From a checkpoint of a small transformer trained on Wikipedia: LayerNorm before each block, untied embeddings.
Each number is 128 + 32 x the weight over its row's rms, rounded and kept within 0 to 255. Layers, rows and columns count from 0. Numbers have three digits each. The size before them is the row's rms in percent of the matrix's.

# up: layer 6 MLP up, 1024x256, rms 0.0571, rows 452-551, columns 128-191
# down: layer 6 MLP down (transposed), 1024x256, rms 0.0571, rows 452-551, columns 128-191
up452 103:096197134146097096149130156117173101086069102125093120106114091082119096131113113146150116119124074114153128068161099105125168143160099095121125165102138152109108107168135132125160115136100123
down452 109:141123106111086156128092193119110145070184109121138147152070141101189182132200134143183098107126114076157131074106155075105149081134152201122143109143098154157128163179164182110108115095176105
up453 091:133140069161168088116102120118152113152152102125153136158094148132125100160063105137118129144103094070099190121176223131143127119151093139151100200075197134113149109063137107139168162113165152
down453 098:134142134119114176103114139158188096170101129050157154131088141083132132079215146096125098076148118145141096135181173175152188112135089127134112213179179086120102138128138067126114106164094154
up454 103:178112114085143138039157078139063127154112179136122100099130130174082123139083130108114157075101133108140137129150161161143114100145144160162112142161047155097128164148058122117121157116083108
down454 110:134134150141091155136116190122129155115125140100123142123091123102146126119086115136150106110097137103119128174029107132091123136122098152116160120113088185136100117153152084104137105171157180
up455 102:158140101090155077078105102104111184146112130157184182129140073128134129116134128161132134097089114146131142143138108137081165162132138135197164131056120089140122123095073161114093089086125069
down455 105:106125132074136165142159157208109079103115146089117106103149138150144151101115135085144132201121115166143154124157153112189151145092115086097133119179118159160188103170167117179155109147096109
up456 103:163118120134117094135154159086151117174167083091107188111173106150125173115095054108113094185080123118141106128136115139131138107121091128155120115117138183081083142126100111145182204107088110
down456 102:141112089118103139139123117127121123122082081141108136140157143074110091138147205061135148097165120055130147156122103192117129122107097152132118114133168157095095104117100123109053111075135107
up457 103:150180153152089180086116132131166110089145120134131137145151089110130094136101122159049178093102106141136146129142109120217076153082178134105125058118180155057149121144119152107127143136137054
down457 106:105073132102138094144047140143152122134166096091155184062111099162169118157103116166128126100083132123123071140140098093101160089166148113184115179129093143105125113105155145124147180180068156
up458 107:134187102122128126069157137159192141130165058108153183221069115125097140176131124126094107088141130105158143129175108089095084106160115073134137125117133169152157106131159159138067116123132091
down458 104:117132176185138157100078115093128085093065211108179116154140173185126104096056158167167099125149174165093116103107131074185081159170101178101122186182095096155144112162113120108127161132096174
up459 094:124178139083170156149123156111178119084131078217159127159137142144098081149132114120201168140095083136081189098068112117164147159107125107160091126134155125132162176229116115112152178131153129
down459 101:178135065118124111096144105141180222083156167092131137143141141122134116140168146079129110132133153181159151168133134089133088129168085149133145175137090158155098138105176070123069102135118155
up460 102:124187088127124121186121125109129111137146107087075084127113141071115087102131050150155136108132139115119145139145115084169143151153125133112180108093202104132132114148134141132126127095075123
down460 100:099111115140145091063089167148132136155089138194187120157152125169138110110128166097160144147117141108121129116112152198151200146127150095128157105177078106157124108127116141125184148215138147
up461 106:133133127165126127101183063109127153149078125107105164197180114104145103101119122125105139127112134113187143155134137161162090076172099098098096104172105141163176128080120136136139160153135116
down461 105:143115143134123153092071144068109118065138119140140139109128125192131128128115102124129097167166115151145117085063170089117123122076127156192119151122144139128037101115107152122142176171157187
up462 101:115138117139146147164137142095127183207093190047208134114111142174154098136125099089111120118086185116142078143167104079152105149077133144145170142154112118147138155182116143092149139144160134
down462 104:119176118145200153156166107178165152148116100151122140052104114097129124140123117175124060081146135148135161083131140145170160142165113117131089141167090127107105079108106119141167106136117148
up463 102:138154179091074146151134167133087156141108140111145166134135130133099135108130130121131063095110187146096155090075174144144150146105085122133133175108167092091144150102160123131181101147094166
down463 096:133127092122181104114079083107203130134086103171117136101113099127126162157118160138139131148122071080117131162097064100082155046156154128108137091154144144093066121108145123162120174090128043
up464 094:147075073084128089132105120142101148109108151134134103132120149150123144164158130129126135091132122107095112135106069128168155174089168113154126172164114143143120142137153118149074153126120116
down464 090:168177079138118136137151118123153140144119090124149161116132161106142123159116128161117139161118120180072112205108149128110103123160114080113103122095145085163156124114131139152133124123164108
up465 091:100178105121152073077112056148114147088151151116114131137122048123129181182170115140157165105107170120178103108066179090082156136145164116092142102141131081127110103143110116131109143190172138
down465 099:107129150088140128100105184134127055121134153088151128099124129148146123154122151118108134129163130191097107107165123071130172111179073181178121153143152119157164082098129082188087126120113154
up466 105:191196184126145151163094187156159138112139154119127176100082088137173165139152129101149165115154167104112085079197101147124141126128122170120166142181104100182091061143081135122127124177122151
down466 093:085110128084150070130128145072104146176139156126086041094175150110059096101077150124101150123097095127156167127075138142141116136108136065125117121125138128056147168106155180131150127133072137
up467 102:065124174103145144071113156076091082113084106126058123075123094128176118148146120159109124101130140142122134191098125093096147168107140081100124115162129143132075139126069115165130076081052121
down467 107:172123120154109140123133165151148186204159173143182111174135104070085106109117168118112125116056105130126106060136111136150134114172132103138144099136147042139117126137107090159076152131151134
up468 096:183085161138195086076146153143112124132133165089136106101089130121174047103191123082152138129107126130139155085120138155126148118153155151053178101157153090105142137155161130201087136138112117
down468 090:078147085156107184177128055094097111094091133134118145135143138157121137122070142159119107160130097129083101153119157105153131101138081057133095157136094186137104154111096115073174135070144124
up469 102:166147122165110186204037131141124137111074067163070130195148132110163152137128106130129187127151136087103198128067151165067093125119105102108168174148144168097157149084125129139097129182150138
down469 095:092120163102128133124194119056117120090156168113154117099114168098097137078174148133095053165110094123152118115166146128194179144105160088198117135173099118099108112170115101064155149079101115
up470 106:108123089127083141134145127154029103129144138143131167125149096078141127168178161137071147132144115113131109101170121100169132139128124056153136175122096142071090135149123178100146125138151105
down470 111:064127128168129151122145180120124171114069101120126113169107089136070178125169131156162122125110108097130128037088182159141124152105149180141099106176149079098160157144126185209037128134173090
up471 105:103117096113128110123103142124120137170132147120150118161119096110073167168090130116118185180122192138135107101166154128142147114135168133155124158113124162117121132158107187131126115109093169
down471 101:174118109117101109075128112150165121148152142173125126102195159138183121083093118130096166084171106068123179153112142051164157155104118179133131109098148113153077124138107118151154134160160081
up472 094:064158119151110073069096110124114115126136056145115083161152142118067102122139119150143128093149144156119146180139177082166092085058100147151165165063130119059054113129136165138089143130161100
down472 097:144121091090120167164149202157140132136147153091111203108126117082145121096115170099164101151143111125129085167091150096166107128117120106197076135143121125154162150127168155128091078096155126
up473 101:100083111110102072140185149105113120122087066174148164089168077148182129068099156139148086145083123128094072162103173129117117131162144091156146120121103114109164159132109126109167108110110091
down473 095:171111185148154117131161191117100172162159144091079089164137137096105121135118094099133172119161086169114151145142072158178111137135129078102091145160089091142150158161091111162143097108064127
up474 104:153142067097160161091153129094119142102078192113144190179104103108148152140130090158191115052097111145109185148115121103059164119141143112145154084084085112154100084164138179144115146096168121
down474 094:091110163163065166145136089132162080138111117124103096131106136179126130158064107084113159168180067165139133209101096175124131156102153179164143123162114166109143164104088101196106162190136071
up475 101:057199036107176070127120155090144163154065142155100155159105165089084145098128148093123125105155140153157102132151187104085079138167116158091087130116124165089115138051113114132103115141117097
down475 095:160086098126087172115157116118092136099167139111089125131174106168122116123213114159122153150145131132096105160103085124109166099129123098147113110145123089140126126147154136104104121110131107
up476 105:112131167120126124112145123122128102157090099195098129095118093182161149151119149080169095219066126125090109151159033165059125173065090110108108066105128146143104204111140129164163081132141138
down476 108:161167140182130120082123143122109097137085108075145109138152156125117129120064150153093120016154134100168132127109133076162185131135148212139107160111216145074138113128154149103077133067093144
up477 099:104127145125089172129145124080119124130153105126133150155106123074166145113109153089156158148162104146147077157046108139144165072094135112173076118083070099099107081145103144163159161065147146
down477 106:135120058134106138108150146151098172197121134128130093098209112184086020128147074133163082106112165138062121136153172114191152119126108146117154104144160120137135061094112163096131117128121135
up478 094:093152114110088053129126132086117099109166123098127115099114116179148082087092098127189153159090120138141164143154077115088094134131104119187084093123128135092176146091071090132204081201137109
down478 092:119112099146195125107122082144102137147051166111103182157144117124131201166106144105122129077111126161109117093135175166130127092127140125064165170129078102150132114120170161146162133057104095
up479 099:083094105127196164131175132094172131139161103122154162154110150159121107115149148132112163136080117125103170111120105140110102080150111129126155144054076137133104108084064147072134077146116131
down479 101:156110164178140119151119130159132162081099124077108102170126140119098150162112121129197126161111146106076129091170079111123126188077186092148128112142163137073121074095144132131151069131130139
up480 096:060091154114115125105196107106155108151192113100122109142091118134124121129116127165079176082154113121168102107103092130177159154117206099071091147094142124104089126154131080142133161136125126
down480 098:059088141152097111146175124136128157189131150128234107207113115147068153148134142122167113056103088111130107141189187107139078101106136129090159114144104104153132169083121122104143118175169122
up481 096:133131132148133110160123096184121128145134102179123101143096115113122094158167076115155166153084122127133157158149160196073112104132157079193117072104167168071161119180069069135159128179134180
down481 099:111156133128032166165081147116166162089120104137143144084097101134071114107102165160097091152151089127115118145132136127148141108137110159102109121092111119167113114156177149104090067061124116
up482 100:095162067109161134137199135182145112132107144099116144148132171137153157078141106138117156064082150096110141079120139122107102133129151165145173175119144187099117131151089089113122140088176149
down482 102:146080199123091109095088176111131128066151118144143132089097122118034120116190128077151170148167062147158103129144060094121133101126101147130089099163150088115086085104127127113132138168100077
up483 106:185112089125126113107148107115164161164146087153136110131131127112084112131163167229149133144105181147054115120106112143138174121086128121137175150142132139095106108131142171121074102097084092
down483 087:122133128121124093116134190164142127162132120114106118091138053085128062095046145077133183090102102095147177088234136085121064087122167165147062129089104139139144131100098140122121159123085071
up484 103:126177083137195112169130090116170150150089137196115131105160141139092159148181163101093134084105111154102063173093096098170180121194152139140129129123177098109104149134127108104154091119102080
down484 102:128169146098072131172059109118144109079123161067110167126147103118086178115130143066067162175138122124162134099105135190088140073122120142141137081149160132119094153164091085116105117119088126
up485 108:144168106120134076166162099135162128125149129102110050085207147120142133148147126094180079127113174124117089138071145105172159171136171112172143127131134153119072138165115118123139151086155137
down485 102:134084086131133125103157153103130175125073150141036120089090092115111137139136097132108129087144135154160180176141086160102110087116130124092107130156113162194115149165122099075122089192062149
up486 099:164101085134130121112107112137123111108100161116119126171127099164108129088155109118129128135167084138072142115123080141070154114118113164119108096115119145101138098142141093113127117115120139
down486 099:069147181071134156125119134136138124111063080128103139145107132094138071166124090086137110146139156104119114107105142093159138118178114082097161093091150147111127170204104137081189136082116122
up487 099:090147143139122155163149136086166134153129142188078182135116134139156105157183095124137093140177132177089113102102138153201171135087135147175160125110104094129166161123075136182136132154107119
down487 102:098164143155168095083074200168063106107112178099160067127118165131130094116183102122140088058134154139099075083115180157123152156157173149152146142147130092163130154112150106113126135153124133
up488 104:155145090099094090167141090091088096111146101105146152122202116061121141124123147199089134171132095170121188130067107080099111181100129058143173161099196146128120111104159124160120156138082103
down488 102:143139136110092125127105141109117107157118181203105120128089165074071121118094128045155123105126097135134118150080125080154102133154119180108055113120122149116090138086119097084091054116124123
up489 099:151110090194145103120175132075109126128110130183132166071175133088146128130120101176101168122109158098083173146102161155150153063158086177120166157072157118071166149117120078084115139107073156
down489 106:117167111170137092078126158083098050182103047109144147131157127087101131128193173151196180107189111070148155128125092180096116135149108152107120134156137099154159147136102073148138102117140077
up490 096:095142207108117107144142184120166159157122109090109125141109152091144128133125102084130128134182142173138148122136151149125113130117172100110169149088139174123137135126116184072048054096173060
down490 096:152149183114184096059134143181085092098124113112140134128147150091126134136103129146131123155148106132178054104147091097073134147164124120087136154122158130110116150115115108171145181125141161
up491 108:092143126162181088109071160114150111150134126132091143136105121045152108112140140095147159152102100117131201150140141191116194112127108100103155162155148138108134104165078133179127102084134108
down491 108:136098136167147143151100157127103104074110106100117066149105105126147132169096079108096167112160126128080143091117138120159147114109107169129119148129143198082096100130125094077085153084141114
up492 102:088125137160071122115100135131131155145122098130085153117054128141164142136146067133145152102131117078108117126113110124181109160047082092116126136126166128065160101164174152181096103144142123
down492 099:135121139153156109103116180088134164108207137161137140103124111065045171132145123133094112153131137136097164149174113144130206130194129127073164151116131129140161146101083125167138115137094129
up493 107:085096120158121129117120145085132128166089092157122147090175114123145133128162117082121115092132150137209109151097121139108101172195119174140144143084165099133124155095110163127102072181132143
down493 106:145024187095189132081114150163148080107186114132111113152154113149130113070067076077157127088113080109075151099138158129147146088105090136179086074121114133157173174152095135140113114109136119
up494 092:142134066138157178107118116150146134110111092082083178212083165167160119106192124149109089076183103112139203168114133087104132213198077099079195127128126161162149096122112103162099099099167159
down494 088:164149165146101119097134196106135159122097133131177093110107127118088171165096174104144164164128176126130071163116145132160067119084128156213098171136153050136142159161151168062169122139115153
up495 101:141179114074127091103138191123100141102094179121078167144041124163119172123104140132159056144084089113139060094137139120150121129116167101180093121099152148131141121177152103155106125089152129
down495 100:143161162180171098170131043121207085125127109125109108146173138105167131102143181124129193149149137130144162119117088097135140162085139090094202172100108143137110118124111115120143130075130108
up496 104:152116153134051156096185150140128096157096108170116118168127098155125092107161126136142075117104084097111126075096136123132121138159118146118142139091129171037097098107104095093091088160107143
down496 109:084115164176118149168110115160128133132115079078091071128118151105148100151183113078157158090155146120101117089068161171130209105103086114124147153153112125129122123096082114109149120107102165
up497 093:136044122134130147119097051100137156104145082098079149160147110158140088147120125099108090112090162186142094154114148171149137120092095152166126155142140144091090165088133115114097125124114132
down497 090:116129094155128134131148169158131092145141205144192139143133172135142154103092133160169145166173132077093123131114096088135109109146140130101106109085169086133179135169177158119129136196127118
up498 106:149188104076175105143126086164090095128151150123149156183132165139147097111107133126127133098134162144094119103146148117087113127137162165127171108104117198090122110189157128174113114072131118
down498 097:175061130139070124091115182108129149159109115141093123102082071096147114149131126103075071171169140058136153161134126142137118126180128133136109177094136122156142141074143113139148058168199108
up499 103:127161058121131114102122078149122140172084150155082113147139165149176111094145114107104109100102122109092182099140092101146078143143136078175153164116063090165101068188111107173145169118175057
down499 104:215083109162147120133138159113131106115149113093151122136153151120168169093048181152121133141169089115141164185147137142100088114114127186129092100131113148125147119128164141078126123109082164
up500 099:117155104104138195166196125143134151156067218142161150133109108127148137159083102057091172124136109093122146147160111137115135089137120175145122095111059123154139105145140079116088139090142147
down500 097:156109174123157084137150126166156147097193079127127117124112090112132113145073136139151081132102102147132100135085111126133145145134142110151098140066135123155111185113099106184083148138088172
up501 105:139161180096094174063147136097143098162116139139101074060099110096116137096174131101131125091112176055154088089099201153195137152175132097154107132184141113126126144157088129105137169151090139
down501 110:116145095116110155167143121121162138154083130116093116220124183145105055136137096164139102159093146145153156114079161164137129156122151073119229124146174137091124105175126114114143128146072152
up502 091:130095092166165109154149158078135127129125089091104163099142161104115087159142101060146163148135169115096120112135141146077126153124048103129142052078062114123172235093136175049085103128155177
down502 097:152140110117140137133180099131107151101123132149120111170186136097133109107084183134070158119108142165133081117153143119121164164082099139132101173115134090110137121095111138146110139174139066
up503 093:124133121129091121110142176123159170170214137167076075164109121149102123045150090127110095091151145117111104112115104113131085206121212180132155139128079103061198095058121152138180132045148148
down503 092:083147162157143138146119082099099142150091135127171085087121141119157107191120163124110116092077109149163146169120177108016131070086133070112088140128157112187134130148182167117129110116147178
up504 097:125158141101116147123137101144087146144147190120113096182123114182114105133169128087093181148139209076047149120163097141132139129109139066135095148157074111112112104169134119134163178133044141
down504 103:106094089146124158135077152126140184168122121151117122105091150124153182129148149157073067174117112087119144156070110134156167181149129138077129145151134129128186105122162062180094162128099159
up505 099:113119141121114151082157086087114165172109172113105135084154167132073181127155119147142148085089080155126130133119112084192145144108090139172175187131084162097092126146143169110121100085120130
down505 106:130164169124055101172136118154110083074160118082142166090118103108094163160138123157134090166146154168078152157153119174133115127171067186146062142191098117103127209159062063138165082103130102
up506 090:144124135094123024098209132092118145075143181178166143084149109178084156121125073161157111146149108082131122142119093077168157095092111132098185116085146135076084162165143142155108165098136145
down506 089:096136163128180137124155116118109107121141130100142155155112152137156106176116077147144122127161135155151126108184169153130144173170146139128092151115137098113167136130198135081115136127122085
up507 094:130158070124123119140146121059107115092107106103114061115120130114079067105163090156112117132068095138159138184114112084128150069116123107103143118109150139195179112085124099121097150103118094
down507 093:076158131087170098116083125145138133097129101139149160098146169094171135135126164048072124091200154082175134092109164092067159097106118118189090136147127157073123115112141146102093107118156144
up508 098:162141091153155118084100114149103134135096102078192172121125087156025138102135134173132081099086150106052109136116186161167097115109154097127106106142146087112111146124127115136102141060115181
down508 096:106150158119126117118101106161213168139151131114087061123050133165168133148129141140149150153127126100148116119112110102101118110204148094114179163119080153119108059108123134135120143130153118
up509 100:202161115138140144176047104117124178108133161178148142102096109135140123100172115188128096176170174135088221078109164141118103128118142079096186136114109112134135101123085117075107144121127165
down509 094:118121120063133140110168089142082099150085121074128125172187093107122160146087126086163130094068131154121090144182095159123149067137073194181085117166164131163105168107144117173146122147162130
up510 092:135152146149054093090091114112119150116085122066131172163140102171156101080101105135124165130099148114071147173192112134111130126108078176172107116153159167083108115141143121188116129075115131
down510 083:098101169195172165169176175176178133133142094164140109094151163120124136141094100126090140161088119195152133111080167104133133120132162077119105194130131131122138157142093129077116181131172113
up511 094:095123083163158110075140151146145086147118148154170130139164111200107122146114099148087110182106115109154115152133126143132112109170172155113143126089159136105156092054123122121100081090111117
down511 088:118095138131137112128168111126159101149112129065110145141221162103090131169156123086136191078151123174196099152141159147148202151170137088087151097141164140135108142124119125155130130156180148
up512 088:150129108105114097113155155108108116126147108132186148132125136184154116098148162191129169141170171113168152170185100134108070136132096092143190115180117114153157157132142168115098146110100159
down512 086:135115101169176145112124092090166168088138120101090104115114124067085133162159117101129111124086126128100089098126181138134190130140154113116115168101149096077095136158113151136151157123137154
up513 109:127171151087123124050131083108107112107124139099169137131089163170111102076089157071147142141111124161126096089070147116153142126167152110063162120118148090095060099135114107168135134166137118
down513 099:139068125182143132152174158114179145168134129163133197115120089107143139127089106137177079111126132103132156136169113107147103119098090165145147137145147133121179148187138132082143101100109125
up514 098:148145158171166099108177121081092145125124088115075191126177077153190092105117124108130160127101112170091134139119097162152182104119110127138120139090083170057091088100107045152123130108114184
down514 107:110140071090113142167095128076117132153151154201143057142123122094108164130116199124124152136133175091170110119100132138185165133181158128102116154122167094184099109137184185096128141136149127
up515 105:154128105173103114107149117137106127154116062117197117132097117141138118123089134128118108060152142081150133150104124092084080124060160112159148124122138153125131097109117119105086110080122112
down515 097:086144122100083108139089117112151123092133091112121142046148031143107081098157117155081140183126116155132134118078144123174131115187125130112079162077084105126070110152113117109163091138170126
up516 097:139122185145100168128114140167069103157099126080170158132101102167071124102125138140126099190166109146131115169138182171185080132026080133058160197148141075150126099130102158082123152089103137
down516 076:164135158089138105162142138087182152091141107156076114146094165105124126156134096128164159129063125142144188072174101104088157122140226096211080100092129105094146117136127111139062092184156159
up517 108:102073121165153162131137113174149137115114092078147130172072102145116151123127139113136160126150110139130193168130097147149134123097142031121161119126131176072151083149102172092118139175159166
down517 119:094116097166146163146130129133113133186071148131147135177152163095151182148101125101107104118136180126080174135162164126187152048113071132091180128146144119134123129127126157058193093168191095
up518 099:159121121089152159144133114160163192153145138088098136167144048153156078151151106147138146194129159152137186080096088051105096137119094087069184103098080169116107098119118126198095102090131112
down518 083:167112155174123153164156148085123121103122123138096130104072159166157182107165130079130151145126157164167133141159146136129148104093120200140073128149160161115067192150117144048153088191116135
up519 088:105127118135115189129164148113119120155088064084109147065098099079135158151151121117147137087155126112069107105113200192136174143122102138103178116124096111106097151101111126150101083031135113
down519 092:157110134120141129124118197103135081109094191122180129135131164123100155130079176185132184123139162155148149189146121104068123113138127117113145125122164067079121097144159008104152169199164098
up520 106:108147151157106140086157067150146111110129107126091151123121163183111081164173099069149130116145136105109163120128113196112076132115215134094123152115145121194083115137109072115177177097097136
down520 099:118137149101170154186138195096107183182132149167133129149117157117144140127068144163135080129123128132113090100111219084201172123115101126182150097145088144051132141171115101162070105166135105
up521 106:107117122161174079163096128097119186114138146135078147128146101200119124163174154127150122123109138074117109103138121102115140139147128120091145100126114118156182101129104173093142117074124153
down521 102:160153141092097166098126124215154083072134165138182159159129168133092150155065091111053119100086065169101137179103144138148063174153150162161146124158119117120096141093086180129106102120117074
up522 103:122078120131144169114182004203071124187142132126118114131093147163192150142163103066100124158090156120081131141161131128175140126139138093142122138080129173167128115134144139111128130115124196
down522 100:104156169129101135119095160135121131126132134115132134108118131142109143159089141134132122125102105112147145151160118162104103125074143142097081105126143151108136120073150149144135134150103098
up523 099:136107078150144087097165059136116146118086125156131147089113108182128086106097153119184122170078115191083123073122137173111128067145138190115110112130116105128117125120128147074136081173121153
down523 096:106119140056104140105123183084132192172187097125171084156148180108141096140114071109143106111138129141157161166122207102096100116144188072120088122132143162131132135137097093159161154040169135
up524 104:097115107129097105127128110143106194166126148180064092106119050156144117102160101092134180095135134123099116127104109140147111145104094161106170114084117133140125142119172106125154179109143154
down524 102:100183112134138153108115164125146204209152141114146097156105164107144132124098180155138117124141155099092149135108166152167099088109080147119079080119154142100122171081078068097092127143106137
up525 089:117168093144102088073189120144145109156151078125167163194125103154115191090174133106149066109086151088139187137074161115120153162180123124173127106115140130137141099106156100145153110128151091
down525 101:094154142125113131077069164079097151124124109090109163163090134136105108158090135125154151158153130169179118184108071138098108091053116150146122138127096118131096104135117099169115150212155053
up526 096:123060147159090125158156100168168193181176118148163137178135125107110085104054152122125137090098064141139145128134074126122146124140163138108131118130070107152122106126114152151082158109090123
down526 098:123116150106100122164115143127146142092169124134163112157091139150091159147123149124112175115136139166144095157154127211202138140109074150144078086092168120184147181173139125170077111179190116
up527 099:105106164117085172169124141125088154109071088208113096144092169104167144071159145137102163076070100139105135106147093120145183148169158181090140088131144111162146186098152143130074109169179082
down527 104:150174139115118090092101176063113108099124126124155151155106158129191123194082145117162151150117097149097134147079098129155112104086110102156140140122185131133143109158161137176107114115109138
up528 101:133114149201108064135103137086126121068153136128093151153070169190149166134148104182142135088143106130120107125154147088201104163180104175165140145093080151102136174108099128133098135178113104
down528 094:210190129130156143154170077132171133128091125124083104088227088102149139066171143056147145162057123120140116174146156144098104121115155091142125070109157093154164125086128169120119164133117148
up529 102:118111101155136167110147142157139138109132123116127052124102124129140157057094187163118081097116077130146070094104115144135171109172114139113124113104176127153140142077066158106198125113125129
down529 092:151104127152102129160128182155127123108092083102094138101101160131144093180143120131120138165168093150147120126184144104136128170128174107209108145128097124168133108162148129126076122164152062
up530 096:112127127195121092170146162118154137122141128119113144121089126175111131194112080203150134110050160106105097132138133169167172075134107100181116116129144128084113129094206170199165100203095109
down530 089:086180130083126128075144123113126120121099058195111138119148108124114109155109175100139123084158113161100071116162145091113172121117104145081108135101113178109095107149108152065136165094128159
up531 099:122091100122155072106138164070126111140180112172200092135104102142134136060082145044150106140131142166133114130100127153113162122109156108114054131131130141131103117141169118136127120146147118
down531 088:178103077088096122121161092138127151118071112070122148117133131127123074191154111176097125182116133148139148134165174066106128127108079155171171107106123172100132153161095172150130110112072142
up532 107:149128080097149077131144126125128083135148091160094144105067122061107123034161162115086155121070125153134067115134158112165140101098189135120154103126090135108139101113130107092135130187100158
down532 110:057090140123167116096092116154165124150055134126174138110117115116128145151116131166175128174133088105156102071055155103146095133129126131133164078146153163064153184147131148092124087062125117
up533 108:120134128132133138099104138165153164077082081087176196169117111080157119086055134133137020101184120100051150127110139111095121146114162146132218146154168187062150112102109169080103138139124159
down533 104:101140166105082086093119113134080098158161120082162102135127157105112111162181187121139151128161110160190134137195164119152121193127114120146111120119115103142053178172086122115121138111188148
up534 103:048152121123113119080208185144142128103088140145147152183147045162143140121107120133089181111205107145097114123112099125069122170148187092148181136117186157104111134132100140155187155153144224
down534 098:107130137089156124134054123193096145183120214121101109180026171113145159155137147134171118079095137115142156128086157129138120112117136101085087161118149092163122122139166123138088152104150078
up535 095:108161160184158155117147106135152114115142137142101112135112132192112143080190073158104112174108115115146177135149128148140094186055149073118075147113200157131025130102148073078177127079112078
down535 094:153118095088100127147075154127075124132109093162141164115169144096149114139110145115150157152206079169091102149117139087098156118097155178129215100097089094130163126133158188174075105193181146
up536 103:136059114106097091110158161099152081164117135142150114125139187103125131115227193110101104135088147113123188169143095147112098167164126147142122126116126153206069092149117091106127092125081094
down536 106:104188085174061135227084092158125122072151132157176187136122088129169121134071125081130120099138069125123125138118068097099124122092061116075178099118165155095144145135149206167147156158107196
up537 089:128176138124160092155137094114163117131123117169151175117087132118166053180075067175153164118141166117154117185136118123166133144130100147079077147132132206149131148106148134141126147120128170
down537 095:104088115137158127094101130144207154132103179110141096116163144120087109107149082133103178130075124147120145123122162110076125167121056124138172097136167104188105113079198106144115199125135115
up538 099:096074109141106124151119113099147090155124084142052133164090099130206166086115145136126119106137101084123115155086165147084104178144059116112098071104102160089101138162199139106165157144165087
down538 101:132138115180119106128109074092112104150135132128084129145100160100089120137170096147158151086122136096125074108123148160132144121160222176099105106137148149103120087082143159097106125154163091
up539 100:085096130118060146131097161126117127101112067201109141081103113176156146140133067171136114072114106135126138182105104168117102116121144124127146165116125116091164124135142089131104146143111144
down539 094:154125128121111167077157186075109107181056129097116137172137122113085102153098186096096130132181159137099135190076071128125073173073084172160103117106091086165136134076119109112160117179183178
up540 110:147128158115116136124111096073128174117022162097093139156140121134133062192174097145108120129146168123171139122132087131143202165114172128126154115158098090130184099213139139120084145121130152
down540 115:115147159057161143167133083106145139175091121136101120198101096092127165161126150060143101121126140183121084146110142119109121133180204163158140173160105140103140120100152127130158123169139154
up541 101:137115132121096135143151158120135085128127098114096130128135164102101154144103112141144080144148204160112167172135183115129119140114125147127095076135254141168099154082152168142133096089149147
down541 097:133153115143223159126099169142102122109153096107139106140079180078164115106128155143087141126130191104097098117099104168148066159135133063118181179110069149149109107061178120105135169131090113
up542 096:121167165146173103080123128087139144126120162098132123152150081162136162079105188158128123203100118165136118129091126136158138068131102093151156178143130116153185102076113119182074120115083159
down542 090:091107108103042108145142120111136145132121087171131133141122150146187116142100061080091149102158079074174157085206092128099128155117155189106121070152124153077110155163168139131171090143158130
up543 115:144046128149135159078144109088181142150094088135168141156145104204118119147132128155164119046133183104093150205125173155143117096105072189131125085100091143109168120098105140169095143084144101
down543 108:102174144112126042193119124161086115126162196132090112097101133067122129114068142115112129173153082169134084042148086111100129153132182057123158152132156082162123134141116145101132103188105184
up544 095:118121076151106102115137079136103131136148182111096136174147089153173101170115135102142147124153140102116130095139108185104144103123175094178068152115155110112168115130138043101102068120088134
down544 093:096116121183147152146172119139134137070111096179175200134086170112096139060116132159144152111139118173127109129057099081126124170114080127132183141142115199142100125156123142103139175114198119
up545 098:151125114132139126177156102099121077124159115120190111088125096088103143096138127139073140079195133106130124129070103145075154148178122157112091117157113112139106138134119114080164152092155127
down545 103:110086115046089122072140147105099121119121117210103101160115146164117105186073073118136175093100136160112153114141042091164096121144121125111184096109105167180124142175108090150078140114094142
up546 100:150125073062112153130119167151114176191147124167144141093155160126149172075145130109123122111140235036114153078146139131160132187079120120150144124121081097140162106118143149146105160153138082
down546 098:169116162112166122123151147126118095142125179135116063121105056122124086071135062097120137094138069163130140161140131120124091101137032196092103148119119164079132155095119115160135068141192149
up547 100:105148111124175103152124183119132134120110141122190077143109058140149157099128070100119097205074109124134070158083141135096112158122095097139191085105140164108103125134138140127141115149120112
down547 102:148149215130093153115165129165103110101158131116110161132206176085072131126124133100150143098105155133097167200171153153087103162133181119107118126183138179142088103120110142107098153150163094
up548 097:177107137183150128189134169117072200135160122080141146133160117123116139126133113157105066126093184074146169145157035117130136122143099148107083104088053100124147156097138097141135151080165166
down548 095:102138099110130126149126083114168094112114094132141117124079109176143072130175102118110192110151110171174103111166151053134093142144107102066166146100149133136125085173115207147172175126115097
up549 096:159088110130164079145170142113103143146138120096083096158145106131170099107185165149127150121117180095142122082208162173131088092158175117105161100165102117146133082159100140142163159196134130
down549 100:102150177103135155092113136109224137138157061095142152116103160146154130171144103136084140103098058159167197146111120095101159136137114142167084055138191060098071145150154079167107107127162101
up550 109:125112103163177130077109142093111103126117106079126158154113129132131100181105131089098155113068163038154117121085129141123157079112143099143079150071108165124116121142192136135111108143126136
down550 112:091138112060137122207155105143124146180157134088117112139188134173096134125013102145129123124156171112147071101202070117132157176174161085090157168142145142103191141111072166213103160145096183
up551 107:130152089152098093162125114142155168103154133123100144072128113074167096129100184136084176101187124134169129144112148127104159105108145122101104150124156114077133086167131131105155112088084177
down551 116:121182143130180174151135151209108115174127147139132147161136109139099126134129112065136114152095144128103136071240183088112088109059167175159123133150152122136121151096108108117073153169120104